Part of a small language model's weights.
Architecture: RMSNorm before each block, learned and rotary positions, no biases in attention or MLP, untied embeddings, normalized queries and keys, capped logits.
Training: a variant of Muon for these matrices, 248M tokens, 15162 steps.
Each number is 128 + 32 x the weight over its row's rms, rounded and kept within 0 to 255. Layers, rows and columns count from 0. Numbers have three digits each. The size before them is the row's rms in percent of the matrix's.

# layer 6 attention value, 128x256, rms 0.121, rows 35-53, columns 0-255
093:142157127171154142100173153106143159112108109134139063124123077094176133124103139169109107150087097161087109100141177184146140158145130079112156131076114114093119149133109096138135132080128143142130128201140139130099133062155104117128109163125125177115100154123115091149091087121207111102104156120071090153086102069107173144151134183127142188146132181115173134144146067138139112089084113119079134186137073151172088068144167112100089117199208123053143176072120168091141078159112168146168118066119106150143115126146092176189138093112111158132125120126127189108138129134158127097122116152067124142123092147164075122096122093118125208127171086193066102118099089134163139112121134201106122143115156133100154111082096072114145090155162173122141103106158056134089107171128144
102:135183174106148104090157126153130145124105096086140100170141072086101142143157094107097119140060181218130117146130119150216068156142099128121153144136096102087143189103125094129114150184125070129152108118125124076101080116100153184120136064118125115130129187153121088127144125128089188145138155153087149083114126084139145072132078092120139060079120202142121109145165129094145116123125162123143178114169167103099107155148135159192114172147078106146121111143115074144121171099064139143136152116125130130146139133095134183085107092166112125094092116109096113130145157112091132052121151138136147109077154163164163158172133114165151162074144119075187112120119171170088102129107155093087116122159154132128107131121055111129013124106111130074182089190147109180129154115173131
101:179122089087106118089117152075076097167118093076046140152161153120150126068104126118154157127110152139094084141127095146154090143119088141160142143060117180108156122110160105144129157128171126150168153167168135100141174167134159099123136114162061121145107200141151119105067154124095101105085094109125142119097110098104133122085125120149158145123103185169180094152123131138179104191048068121144149116131167175137163112202105136101117111123110161094123187190104124161122148106149130125174111118126158058086081180128107155126128163127171138125169147125153102078135193166046126177115152176148128153125092131083134133108116104165103132126124128080045164146112195144157144217069095162092128095127148161078104109133089139107117197083139147132115118171116185111132124132149096
095:070103124130084141187078147091147102111114110092146160082130074106157156186077178134143142142092130079108137165088128147113114100153157199171142129206104133113040124107118183115120099157134132155130134078169166170143140150085134093136085095144128097119104160147119105155101101081182085072056145095101163135113108114117145088119109117086155110171084071131113135178163124153126146135125105086189091129151156191100140117079172147152112138133150117170119131045128140116120131166127079179114137113134135131150092097088183116134147088093131116140135167150087125097140115159070160120116175086116148126188115133153096170068051073089152092141123097168106118155066187107104169111100172112144212171067109111130151128107080156138102124139116154119120200134096118129093105138143089
100:140175070102128076147137206117140121101095083104107105151144171157205039129134081108139142113096074122116157153144128153137150109119145125152134156079136115126123138086145089147126139165103091202112106144134181127157144153160180129079111093132146139118049163129157148116082169149134156140160139191078128113132121109133140136098170102116099106119110173155088118153095097110103131090104138167150116070137138122118113096129135106107114129176128096071055142181117115126107129151172093158164061158165162120133144138132110190183081157083120154199129190126140125120116094094099127125111130136179174115102099076198110155137148082089141075192160146145034104107109130159086138118168106097071143128065154149166073089088100154160156122079153108142087179132136115184160172092150110
101:183093100045100130098113137144166123127090062169146130145127124190154115144147225151162098147130171138134120165129143086136078171063086028067155150134113115132134137160098131158106135136114135096152101188125153064171137119127129124170163090103157134140077116111129159091132103159185097113122107069136193144180166086142157116124123134088149123116187095098114091148138086091140165081120112200110166101120155087119189147115116124153151107087123199146087177147176133100163126159100091067100149169173126074104116147081087111146187120130078117138098145086104119128128087134108120131080109161107153121160160128168111152186101084123156151155142129121136058135065126095080167106099126139157088110130139142107152118148145081101125086090091158112110159169162119158154196121110167
096:116111148090125111084155088186135065126082100130125177078117143145189066099146124163164051107129092146154129126144068129088136167105141113125143092119106106119157134163104131106123116140126125144160099063120109218143153153138103104090158209170133151093142116101175103082142167151185113091101101131122086179063112144102113102100072142177169100092180164160107160105091175152139166100167174147141135162128053116143130097187135130178153118092145086100125138188117089126113091150151114134170088134142159114142105113141116081108093118152099141077106186087142140030141104106097126117108133122130172066122124119155146115130101093076062166089169092090132105117155114146164100112159154099079122126094070116124121144064128187058086138069157127115114105094141159114096113131164115
101:128071097135128081147112188170116142079138133164128135104147154141135160105127158144140069110134069126111156135140167144099087159192129102077173125146152151166142155165090078087154111181147183160126139085078113143091107152126146143117079165151142147135152130137125170121067087115101180109116135191086120151157119145137133149107207193109112188158073133067175170166187140127091160110162172119074102105151130148170174171106169133105171109127082129069105198118110109168154119120142120131135135145138087137145064141152133129113160144112137112103084113142135074149090122140142101112192111118144110150097156136109036095047150104125121144174064153057172099157104120136119125125114088085166075172153143137124118163142206148088184132114100090156106109137147194113095162164127097
099:082112183131131164124177142132103171116146115175128171161102125144179106130158092140142134197120083064128154121179171122081146141159156142142103096101089106176114163154110123180137156098091116177127116154109151184094131141125161093103095089104113084161030140157112094102106136119125085080194130079051094173130104118121116140130157183090160156092130113089170215162075155138107120138145144132107088080069146134069085160140132122080141194159156100140092119142101197118126119075166123116197115116137062144088093129104136176142153163139121156089192133089146110148152166160168162115094107111137089162142211084098151083179150114143124089150154119154131127152145155125118124101126134110180110136079124143057112133109069079169116102112148125130149133093173121128171153141162142
101:184130149114124180185144132175133115167194125050075163127083101147087191110170090106145135116145094111143153144140135125155147108132157113144123102116131088111143151102114137127153102141071147170137133092152182120118149121157119086115074041096103176129118119110162070135105125171068115117080117163169094109130100136049118105191132157176116152152143089113152102111142095141129148143102164172155114128118158086147136159132115109106082144143144148011136127091149154169153202141089178163110159154115081094090110075082110132110137206100151179075134136131136140130145110109109170082113139191133075129091097099143164192126158115146107140203120151078177197163068158108146185091184086098131142092096140109148125070146081136114095106103152136127161129129122127132130114153107092
104:140149166108129137125113128153148110124098111108067101088141158108117142162124183101177041180094088142108113115137147149179162071164120099117169108091187134153133117160160099083129140156099072163181081094147171122112132107131153131125112176064111141127159180104188132139127117099135141122109126153147056159114160138107137103147154106069084146127187181083094116108164135177115120084140111159080124131120128101133140197136068126153072124174087105110153075114152141101135132156148103140119132127095119172162101126154164112125157171091156115107175181149138185093152180149127181073144168113163113141089114142076110071166031184136114114169106143128127124082130140158093167168115107105145112193129133086099155163086134116097115110114146061183187182144121080133128104194069174
093:148148148103089169154104158109154148149109173163075137113128160094203119121137109170141166097124073146107115111142134104121156164167169094053169114113141163125172143110137096153122135147118168139119156094086166118116134137116107135104144145134184104135105141224134135161072042169146165199064113179104159130130163097169091118129197125126131146089116135147112165119191144124067069192087098142095068057127129139093122091131085146055124091096129095099069159097070136104091162112142140148170121086186132133126159188130140124146089159083127129076141112093124123152087120105114091098116093120112150082176102139141123120153128143090162129094144140064127132152168150134099109088171116147127159142133156121125120188073115130141120089190147065113103192108152151070158088085092086
102:107176129116104181103074123158132121101141123110100128105129115141133147128164128152106160126168146175181130123145097154163117124135141124166096153192092073158116114173168106131050092120089121122150085180118114112146185150114068079157111154147125160108142142154124131070167113105091132133102101107157124130132131129173184163119155094129138154128103177155099072156087093142158120109120037108078104086164165123115113131138124186141117072104145163122202165116103104108126109123160137095105150116117169187141190063123155115134083103100149122176113102136107138099111140096230118048085130147121118097051117138118169157072105120053110151081135173131160155158184063168123166105169074099114103115149094130124109145184086134126117134063137066057120114116122102139090121168088184
095:132114218169134159154116117074084106098111134154099199122168078153212112161053093134119134102157117083177102170126136120161154175118158152164061133097131156116135124154155144139112119112139140114153186105176149137204068113171103130120104158139063117106146149156129086107158094157131147108222138099121128152142139098120131156121136128106151135101127177166143150139142116124158181163202097084112154173103135147184142154165112118120150156131127143162156196179067149107136188156108129142069084129163098147110125124151098107163115137118114128192118108164125120157097144186154157093137157194161161147112118041108134141100101088123071103146132122147135099129152135131174130152120137150115096161132158099146121119149160084146107181144075131130134103202105078155071113233169127
097:146082109138121101151129091066062078119130176142106111141156117112164070080125109108115095111134190152142153140105107164126142145115175107123110167130173098179182168143150086126150110125159130153158109110150086168108156117160122065136145144148114122133089126170152104149123158096113094128164172100159079154133167189153122147129105114082080130102088143155062059086169142124125087152068100080108152124162054158150152173124213177166121102148181148067070106151078117134096147124149191082138117119088181136142127150122141158157208158113160114130081109159153150085187133099145093113129124146162113113151105117103112164149103102123157131102117150055123143085088151103170109105038139164104156087153130093123094149163120124120130177084147137117106185211159055121160118093133143
101:130141152090100120112082122138114086146101107156134143004176133126116173119102101082173146143134142125097098096106155171103108113110122080092155163154113111081123131108110156147138114110124065200153096133075096139110104021132106134059128113154104174103161081158175146137180139134143152100134106136160209103116160125130103075172107149131169100159086105121126142163085180052187099150153174148107106112175097097098130104157171124124148150133156152144130180129137113127149104149112055146124060100114063176176109139161118136167096158048129080093160145169107127151162100083147081103093095149085149104129089132132090132127096129111112086179081110108108103147147166080107127144108162112112126091112174155169131144122101126151052091112171128086088091142169122130145151079155148
095:132130158148115154152118140113137196110082123124123181140143094099145135072132149165065110135136139165070169122155087141122122184154171155038156112147105161101076114127097139133146141196124140110135100081143075136129122153092214103152155178141116102199156129214160123135135130136142133065130131104149177140152124103109089169184103167142085127102108120135123122133152144133106113024134146152126171153077151145127121111135141141074142151159102140173142108136149178129118163108128189157132123183173129090179093108129136140114139095171121146071124084124088195149121088144143123110176140116136124075108111108092117135140129165100112113183098185200151132125188098163059125165100125121106127108082142095073104144097142045082124155133083090056165110141135099120127226142147127
102:126137114175149099127096115144119200140156102094115071130130125119165109113143103143117215108147084096159130103147124185186123103173081119139128132100143078170129163125169157160171117144081116102123136140172120150101123131146145148097126194169092160111122145117144121136085091134085090152092106203146133077062103158124111067122115140110210085136163191139049150207108080156110113115108104139091175118132179153111168157130150138065139123086159101151068152056121095135135132176166163160151053200166087140122139100152138133160094087175094183149116119159142130114075143158128105148152150150053065126119171154124098107158100119105110145109099155134123076190146098107119137117158147163087118087171185110118071124182098153138154093099137139136077086135134111132128118128163083
095:118167142129103215120160127127093170085140107126172109120160089104070158153038175093097115084139117127107120042192138135113122141191104146180129115190104129128119140137110137125150130070168091074109118109111101101123118103154103154148174146095162101098110094132142161095079090199152130101104159229169113167116136117129113137153089106084121160092112156086097043166190129203151096086131146083075091162114189152144094144132126140126152119138141166142081098100100152110057096048156146136160146076109114079117126109150143103130064125123144126151093105144148115126115130084072126133127089124136162145068076116101180129103118153167189116177126101126085117108121059145125093118156180162112140159107146070119096118152111122134125117098110165072140149109120112142110105159130097
# layer 6 attention output (transposed), 256x256, rms 0.158, rows 35-52,99-116, columns 0-255
099:185099152065096137199190165085149121134165149064120105144089133184145131084170121103162098141210135131148140147142174094182125107137154123112161158128127159086132129142122140175109139181139126147134078155100134135098074144138095132176136132087131121146100117095166098115099099053161139114115059136068111152122104098073102195137158152111169124133072170096170078146068050147120133147108097154118112169127062162141154115113150123136105152121171165140153121115154133068139155118104215129194131069134141132170170131100117099123144148140116125106052108093139154074102158095151141086121121141112110080110139084093111113110182148170068082093146127096093132119108121119136064108121075133107158167210114172123136152137178067141106128129094140067095156136139150099135119126083175
106:117145168112134106108072150121156159041152132101104097128120076074097131124139146134075127105098159161107106149120087160196122146130079174121111096089122171090108144130094055118082130141102134148177117163072122170126130152128117151127090172157131137126166174121119102138103120103105121136199135084103120098097148145111157151150139128120117121138073136142049126066090175172102183098137131095154153128107136099091079108100120170227160137161113149129174120173145114148110150111104203158163118162093116131096160136167132157082120163122114121159134134086128134122130142085065099125147071153123157183137222141033104123137063079079149199135109093078137114138107145107088099147114182148090063129054113153138134126131093119153144121140101126137103080172099127199148176101106144
108:131097181089000114098129115098111106118124122092159117111112088140213117145130088134098117183204170102123125122128145136088079162103103159112162128096099080139159134179145122145132177127152082116159126119183120122135139116152115153104137111156131168169114137170136134138095154122075192117156085093108108116154106147144147116147140123213145080118121106136121107083112114169169144113120080120094119096183155144151115194163150136128073108108085079133126140131138165146171132166119150161144072111061107124109137122094140216121174133144074148123077096101101054192134171148101124162084049154129050203099106182125128153126166095146142100162089161147113186129138125139092073166081112111133077119191094108159141138158186138160141134134134105148134077152143152133110132099134163
101:111156104116127175113149088092071102114138078068142139166169077108126155163139150141124134129144126110162123148178112142104159066075133133140137044182114164107058118147187117123173097156132091093098096035146166142115120126169068166103128100155131088086178109134119168130124168125079129088067142127171164152142169119053125086137075168117127068163108132153105075091145137159108122149118148114122165082111080166115176149156143136109116084085140112111134110139099103079088177130136089122082114148172174095080149144125120106127131114105125092127086144127141126073163070142093197097112133113137169114096089087168118162136095071097209140145143175065132142096133192124177155155134117096134187158151086106091168092127150178136144137145068137136126109103154093076103149167152099
106:133152128085172107061099122128133118089145162112114143102086140174159030174180114128084105179167124134164106112137133171149148136090118086139145109154167038108167113105180140189102100173046123132128122095093085143141094078143175168138100163102117148130091148145097142169135118053167165114195132113141091092126105180170114120142154109115138156130125062112129144177128079131090189123181098116155077121150119148109071142122073137117076116093125125099146131120152123123131167175127118074139089122074106114126112078095132129140113151086129155127076097159107129146148131051098147092087114062165131160107127141129075135141103064059204113137141144101156151130069149145145052138106086093117107115135076160186149119190127095147127081099116122119115090090133103147148149117180127
104:161119064119051135109105131133148081125144088152176135114140172140143143174182087123125129118172156164112140153112176157192173187147123164149120162179098095141093111095110150149096133142101078098190109175102118200108156164097116135138096161124146124138035150093144125138123086139135047093116118173112106094152149108152103119167131152095142115109146070150082080103019119133127117062172159128156089107135109140109146088121119145200149153104125114087108149101078149114096153157086114115111101112104148141156102103176127147145185088148156106153116113153168103123207111143105095130078099095168092152156123173124141183088088121082112105118142073047129106150144068128155145185088161124163073125115080150102133171137112163085108091080166153125144160095160119148175094148130139
099:090162095137139158111125146106110158127089081116171121145121155089173115136113125099121112134152160151145112083110108202073174123079156177095148102092140152102127141143117110146117125119069161117126088152105093119122129134087183176148116210130077131119150105131155159163135092127183116103155089117098094135104113193154116149157141133164200163150174151187079117112159125156121144078111183191117126175117107179116127175184093149162098154141128050161169090134136059143197063124138110130184155103115096141185150176120090145086127180098133190142095106094103146096093162128114145113165118131106156103108138111143166094112156121113109111107090056194159182143125153135134071125097102128095032110168188145085140134134151113066109096170180101175154094150124144124135161102105169
106:130096106186139120112183145161113158153091200143173088084116159118151176141083113138173145129134095140108078116068149116062155127097094132139110107151090077113136082093133114094124094104146080136203141204131124092145090155158126193110092123067140124159136115109146106150166136141157102112046122122092110204130128125138129104128161082143165118128145147159154134185147138120143147145178088107152085162127151194138131090130104171093126105144060101104093112084166115135140139116181086130163124110164133102177076133124140068142191055161132117108089132137150125143124152173126114174105150157143192172124172067139073128099128127118151073144163058085192073073142102099118139142099080086098129146190170119149143148123117137065133121138077119177127184137084112123099115165132091
103:128129211129102147115097098153086145134102160120131145159093076164069044107180150080056097158124120168136123148189191116104161107112188138112139125137149097121135140137105112122163152191166144193114152111064171133125133107162151105159123086114095046095130184086090178139130115133191168131053145104056092115130146121108118154119113158114106158139160121109141170150101170174155159175114157145169155140170162126161134144194131118089166140135096183178113110093167116114106154159142137134149156162141089127078058099100075117146128148103128113133074118109166079160160118129167129125093086148206048178110106136155138089134157149115107083116181141146118148170122155152110128144110122123108189113136162157095145095150100094106104192113096137113143148070124191119146140103090090
099:114132214110114092124169135175126126123082114115168160112153136131118109206117133074089140150179080108092103167147129147146081157116145124123139170141077120154105122114109135132108074161039144152147125145197129080106135157157126148135046096157106096135087146122114114101112103151048087136101090110168131099152139088061108097116094132146068128114126144091197152103114106086095142088145145145071163141106175099113063180182181165087175110102101162097100132108118167139194117137107192111138150173108110103103139138088128124173171160102108106097152192154154135136145128110095131107105086192120115104082161029127131137108106115063108135163126159135105152105092101091141125079128146118149111124107196128084172114164118144089108150134134074144157124140101209091142118193122128
110:097133129094120191131118134146106140179126110121147142101141174146085126127133137098121100181224074096118118191175102114152076146140110162133201123102132088112144085076114103144097077123060150144153153124149181142163108120091088156107084066114123111160155157133190127103173202110164060109139116110203121170056168168092161100113175115145117171125112124113146191098094098158136155095156139143139135138130083123097141171127108167085082095100060106160139128132147154120120137068110148132156123090117145162185123198101138138196199152166153116157098131171125112081121135090139122067112169159100149125146095100119060093150100114119093108167091112165173140106109122170149212119103122143087108172138169184135121127113132134103093115116124152164110136107157146190095161170132154
097:201159127142168106168105113139115151105137132135066152130029144123139128143148095065151135109120072162104103103130139109099140130171154099081154063180128073102159067141143177178152133177122119164194111145107141133109067108103152156085083126136130115089130191126045094141115089110159109167112182090120135171080135152111134122140119080150122190148083111130178189144137179146081119123170066138156131169083133191147131101131084091098082066152087146126085097104108113088137196091128041143086110146097138164131074106104107174197100085086129108166137143103134176108122121107169128107103108132080112154111125074135084128076138135155163139099142142125112167129129095144094124127135129062135173093181139090165161116138171106151118080098155156107159160159107135125123122118114155
102:114132061098105121123044091149097107128150125123116100098139117065143181155069064116157134135099095139130109186174106133093136117162109116181123114083130046140058106140118123158070121046057176141113136106141165135138167117115100147134150170117086114119145077135139081127161100130099114180151147153176112106074154166178161107131175139110126135091098151093154060147183161096097134139122064143106049110152106126138105126118165179189129112116158136130102159102100126130097148123135183164112153140108145151118133128126124130089054102115120143100115110141210134112028123149142146066152197099122116079122137132136104060104131122161088112109066138158136124109192119171076167148105189102128170159159103111127070094109165108162130155159096133096171092122134140116144121087120145
101:115105168143142212136178118128112063110154156132130090127146135173134126187091147123081086156148161132171118054135077143151105095157084086155099134098112126123142175116114124160132125114133133053121168149122207104127088099155103110135171047104125097129088082127123110140132119123153159105102149098127122159129174154122102163129237157076159083124144156169105171202114099117119112220116077131102141123161152062176088120149143138185142189118114106166139127141142157101150148145147177144093089141104116135142136094116083170095159110136130105149123118115108133212170155198180178137063194151131158075115122143139152143139198139114085140166104151141108155171131162172102109120093127086062148160097156100107114095084132125158140134130084115129120077106115157178092148154128104
097:111120196101145055119142148135114112058143171113103105144115160107146115118118078091124140130151131093163153114205107158003134128132124110113089120097074079170140193168086137176121098178174146114138158098186127147099139111178122173128168109175126159101176127162181102128165158161104145146152161163104130085161161134152099122107188097116085182122111143122176151086155137172121073135089079168103138107152087142106161177159099188158110167078161152121130142124124155156097108171165136180187157154114113120188164098125166147191172146120124147114116150143126133120121105112118153215103150120132110092104114124118101087163149084105101140139075201123091152113147119093099099170122178144115097120152094106105097148150166169135122114149125078153119128177110146092139096064079192
104:127124122109115136129174121152142164108095127154118082083074119141079134150094103109048116117103082095117194109108146152182156058138148111193156116176129130141115113179138057192135100089048095163129075100054123149172131128120091180136144143091076124122126143097156095153133135108108134134134116172115148097074173085061121153150135132089170080163100101122102121116107161114171128133126145145084127158147071198101104140163083135146147092116136172158135131077154144062141064108149090152178079120145066157125125209150084078118131118070097105110174134136120089131110113164115142123116084094130148109108128126149171081155085132150104170176082106064134165155144069085118133083141099156148172109175133163149093113132154141106149075160138117098159098170114095116164142178184135
102:150105189125123201186168052200115153112159151170125120117130106181130138077175167174103149130108106123076083157164143119108155152118181153116147116103126149120093113091104080150166094145120136183155106119139183064103145173107147125122154144131117087127217112107145194160173145132125094110151078083095132126116153154102136123125140099077138083152150139065101173084107117153127153152101058129144140162112167139108097084129157185147132196212114065124118163134181163132077156119177145173181081080083136136153134102158166051100122091120142135136128126119087147158165120182136123149173158094121120131173163104096103145082200129130131143151149117117092089123079149164122174141172183102171151148089100090077141145105108122103108156102132110154139112157107171165119173098136143
109:184130100151147125105096105119132169099197168141088100157125128130134070132134144069136196082111130117131209111187151138202152162111127110119147180107135108149132186111160172167123162134060101165174136089115173084123091135124126087089127158135112130094106124164126160133158096132086150186074087149146143129094129125066155126144160081131174109151216176121141165185116079130153113091147091131127178108102131156114129111124098105032160120068147135081104108141091105171089141151066131153119095140109172072129152125136135105158105175115135161114117102146143116131127166161105141154138154089149116144105147152117076125064145115125132119113120092086183138179159119078144091164075102088077147124116100109142071171151095070169183089134096095115068080156138148076068161123125168
098:051147136158167123104059085152143098145093163115148193145141130086126132129067124113130123082065114097100132162153116110108116142099068200206096106134133107183134134117131132079099124078096118114167175105148157147109178146114119154107143109141160151142084101130116125132130079179087144144113116045201143102130100157163143090128077127159109101139158113100133177151169133153098099132103122084145114120136170123114186119133105123139146141117037153119101144188167169146077163124146054176060137153153112117099088081167081151113126137111181160157145117157090117165136082133114133177112125101148147164100091163088137115173113144094189120160150152109174127149149153126147152115107145026150107119124110113148117152113073156138164176167134086139170155177134187145165171091182067
114:096086143164102098153169098186148113178123131165148175127103142152105112082125175125202162067153086071204136104142133061079143129149138091153169113128160112181126153133138128102127081080150117128079143122105096159121182108109152145163130102104135115141147007116119148102142125132115074152062095091159097150162120082167084140117091177141132154145148044126143121153138110091142113168196066144126089187116126163156122091138097090099117089104143127154117101104143115102113117125157135124114112130155116119146169069138089066161171120128146114070132161167144148112129086140129130167121135131105074118147101122167081082132142205132127098151146144143117175113156129165178200090200098178145142105165099127130128110113112123084161139172122140168140162091149098078036077100143113
094:127173111127103121153136141176125139093097143184114180076143144141100084132151150162150092090138105188115155137177139148134216129156161104129113145160142107101157139128126133106121110110074135095159154118110166181121095121118098117152120143086102188138192101099062169121143113094162132124155130152122121106110152140133124118166103147109106106106176109102111144093150087117119140094164142115134119131077107091099070105101087129111156080156158155135055084092148091144176079176190074062102190147139171162141140064141103094152090153072136090163116081174096134108122079168173121097066158101134197074167169060199084103123123127121108145140167091109149078122123059030137131083164170133123142110083109163123099108112192161123155061148138117124145130115135122098167109121071126
110:155148195122206092108118126175152213086180131141111138171116168141104113123160080108143133117136111131058125117125135092197099165161112095053057193009103065141160162140125181158123130117100145142160128200081097102075110102117102130117118118100138150114104110098142117057115130179172141139153087127062121135145144182178154141101150172159125107090179150133132177075126179085109137096120104148130129139096118101133161118129103129127077153153073102120187138077144142133146131093117142085163163130104134114136107111168097141126173186175097107151146150140145148112097197109187100144162074148115182132117096112090173113115160186110064157101093121131118122129132091132089144093116119160118111090122179104174078172125140135116097146104151134113112132135134146166191131085105143
100:144104131100147179160173093103104123153093175173186138187089139073076230119111124131135132143108143135133139167124165114181083151139088145126098099152078177148129109112105145095154217058097133083149095114122115137089071199095089075114142161113164100162200100096111084136125162161115122122090112109060114150174178146095159162091087180157099139121087091129159090111142171113112059104111092137088111153150154112100101164146147151175170134138148123168177148141125187116175144083119142153107163091145089158099162168142091164086106103139106151173130115113139139122121124160129134166148133149091146119190108133141161124084163163160053183092127138139107166065120149116118146109150131131180127182138094133110181141132166111057123157190092141133147103159151165099128109157096100
114:123160179157070135172140145196154188131116153126039100118158083085126125104087143091113149100097102091154120146145107152146121076164147129147123164108138151127122117162132168104188106122171175139092180095101132133130137053142148162114101113148099150070185103145122101117075157080106194148144176102130146104080101174142162138117158104154108079134030169110149169142221124134125175149112144089089116160163126094158112132139123147079110100149127115109119138149142127160109140094189105104139148125119148055133119204098156147126091093112139133103174094176082119127055139155168120137166141105151101130098054140111162149091172145165142117102133136201140146127165177204136113080165103126081132185117183110140152095110164120195181174150154186121122103138130136129099128116132107
106:168122114151120104151108128091132155090177137082130108115108116147085192143107178113109147164153150085092132146147173125173102066175097161146092159190177094156108109112094085092123160148146124132163184174142147125128108117117084106147130073128076130206124205175096093168111108101086170162170110132144177115181148119138161095115169114164099109148126148086154121146136115081113098155113077095146145067149190148152136122091195134109132131186103148140119162068173161144119168136126118137113185141090141144121132171095142181123088111083100113127164133139141099161156114133113177120153089150102125144105099118168124139168092121211197136162134188124161123147156067102124155130108111139201157161191144110155117132147063087189109132084083181089152125162142141088178061177122090
106:165187138082211170077140090064142094147132051106141131186116061135122144099151113120091129127119198078161173149144062104201144105101169153115076103127093117140110143126169127203060126113133100092110116106167179135164131103098110115146178117116112100116085136085070097093119131119141104156125138150134137122119180101131138119132106112115128138113192149126133150126113084152114164104071142119145125088136128061092104122107125113135135130110171127163131116190159134104099165099105138121127093119101101140103145098157130127140052202139142151142181110080091174106129120157107188117120138156123061097116103185103181083204099134145092152093168124132150186135131117112111100094130184189101175048105079112119126077162147127122110100128187171056115074139165134104145146097132108
107:146118085147193102120072143134156124127142112151106156068174116100136206191092137110165108116101121150161139118060063156181065083104016104120154141165163100123177182130142143083150034151104113066158118122162114138160101119125136178131136145186156197110190132138168100116129135144055158166090138195149146076125150127136141171132146081180194130139169131148078078107153137073142078142128110131143062117120137123145121102106176142119090100090100076118133117179129106130156144113084141120072134103129173098130184130139161099109145124165158131114143150102119153130166133117099197156193167141092170112128163157120123116119112093152168179134114164086155117119117101158182145154136123120085122144151149114121137173156152165106111102116142097146113135088139103113064101161086089
115:100134064128165110114127154080105130083094165155123063164105097072167115078084097181118144174114135118133183122100117097081154107124052138102163108165114132067160169138140090130117145136179113100124096129155099176121076124079154130179154175072152134174114073096110150147088104083189119150081125130066144163095118132146050135103129120109204147130194111138120122137106129114104089144139105093136126148140138163119095092108179173112128150127138097176160112205139119104102067107128164139139133115116154177156137150146100133104090079135125113127067134126137133071126180138188063136154133076088182177159133187120104070109130188144129162069121124167146045162145109168123101158097142104072132120198148143117131102115141115091144137147119119148121149141188097071121103094083130
110:101099118167149089101123149124113107133175199136164138187106077153152066125150108150175179049133167147179154116093160167037109150079169117077094126194156121142133111121104177101163101108195107107085149157163104091133144112117141158160117123138150172111095103115111152135091126143101162082164099120102118130145125097159119193117111143141154144136130111152107148192159106080144089143064079142147124081127078172155147065138149097170163138097195148114097140092107094174113131116108197118154092110164115070093129074103158150139107112161111140107161048138119120165088100126102140169144119150126113139158185157082182140103170062147177152108127132115106170142115193098140051131157135175134099078122161128131134151121157106139127129121150199116132089135135133047109134104133066
099:118153167122077119101122208130150105101137150127221145148179101138075082116172191172101178126109120092095155135130143131135148137053118138132120135102136184179112111099132060116135146095104116155113136149144137124087144071149084138124162096078129167128100103079103108056167168100090099088136205078096148103123167144111109132096118118086100076114132151140115084041090136118141175122170129154121149116062168047154113069066131132160156204158159144167196155131171145169114102183183136074153127132122148134146191169144118113083132126139173129127119146150122115120138151155133163131100062166130148097089161125106122145124109128072096075170107113140118153142082166188123172096123145179098095160103134142137120050178119142138140099124132122173147099150155120109134166147114143
117:149129096161139051156226161081151145178105137116107170164128130139125128125167172091103120062124092117111114090106155103130097113165094129126133119099103156111190153141058134145173138224200100139126150138084157119046108132117148136077108157130119118165113163113070147133126138078136091093129121157085142100174141092097084151126092149151107135159137098135088158146136100097108100150151194136168168168101125129144128170144165069060137145090124137143094098153174155130114146116146163114134153075121099086115085110116125123062114074145100131138129185091072092156167131153122115178170157140147121193147136091124158160130118144189139147122162112127140171192082138045146191104103104144137111104061134168067162125078109120138096135124151102213113134126124133134119113071176106
104:152131054103226116127103138196149207209105128105151101141125189137071124115144145099157184121136105106119132170178153126102164116099120144147174133186118174169164124138117110098210184112151131186115082089058127163092163172113200131132116153103125163143111177150167095138123116122135104153090083125084164108135117149101120107144092115153100135092054103117146109102135078094122101079073191125123137079095108167153209120085083162098138104140146102169120068110155094106072071112095106096163163136134153120100130168138136097088172118113128144087138159108143096092127101135121072127153080099118111086121085129147077114154112161163201132110154091127110127112143105126147124118150117147162111122125085163124155186169108142094124108118194143127152192121150168152149110090127167
106:088146127166147150139138134175187164218131093139139129094157121156117074159080120165167125183107080157110091107143183109116125117118176127169111114201156153115110049064099150086105151102101109152146133157141125087133158145107119175145138181101125148105120131105163173177135108114187155108140118091182191138163065085159120102142112141155113083165126134168108171166086139079112150140138172172137089112122078114124077145107130082166163195140150126180176147118139096175185146091080098088117033126170059160113119159134111062122131160125126143104189094164126123181068139146131103083111136150105150117112084129179147134107105130161155114150158069152109109095131161112137126183177098097128120180088139101142147141148145115150196119143131165124138101123105169144144192175110104
108:143120139126205119153127120115190106144164190097168183174131147091175083117181141120170085150143189102111115125154152095119148195148144154093133121133177131108140136117110118098140178129164149082141197160213141163099174180110156057158158128107158124130130157188135170112124161149185146128134163066122116146155079166115159172106113126124110129105128206135148098065170105166072135193155109098159157102097169091154133057100123132147139194135137148098145103182161090150101196150148151132088179170101187134116137158139144173122157102176142196109144144148139152109116151093125208116084110127145087119118168135138168143114209092106119123124126103187142096121147147183134113134121100078155121136110156126118152168097161176095163145108125112167188141119163148133152092128110099
099:133152100133100111095132118103178107112140142099153132106174199164103103126094130117179164094093136108196110172097153154187129144096114158153134122160174130138157094201178165139144124062140133119106128171129107157111087135162040116114107097083136170106028070104125105164098118117143121128128201149131092088120062199213133072118138125148104148120084146145149162139130116123137138123158142151067097092157108128113166126140067115167153125111177118110144180081121107149141121111101105094105099160145152137098161205141134113158145147109091116107124159125166100103076107067103154146109078139121116184189052175154147133128142104116141079131111119136152184151086112186148135126158106159072126096136126153188153119142097107157125087145121176225145136103161066111084107137135155
115:106133126066138175123130142114105067174089122142153211142119111113137185149155124147146051150176157149066102140097126126057091141116127143120134092130084164081174173142125092103092048132206130089128101128126146125072121170122125178158103073069158122193139171087116100119136114109168139085131135155092139119167118140193083149123176159121078185105091080085162120067109161134110138144142194098181066158116100093128140143113120127146111072167063132136141062130167183102178111086158068130126148116110119090158117120118108100101170109161126091141110134114092138097197096104079172108153149144160120129165096162171118118137112079134118118132120148111125159079107136126135120086110149107176132157085149142087190103131144119100115133158148161165160195104101113143194124099097094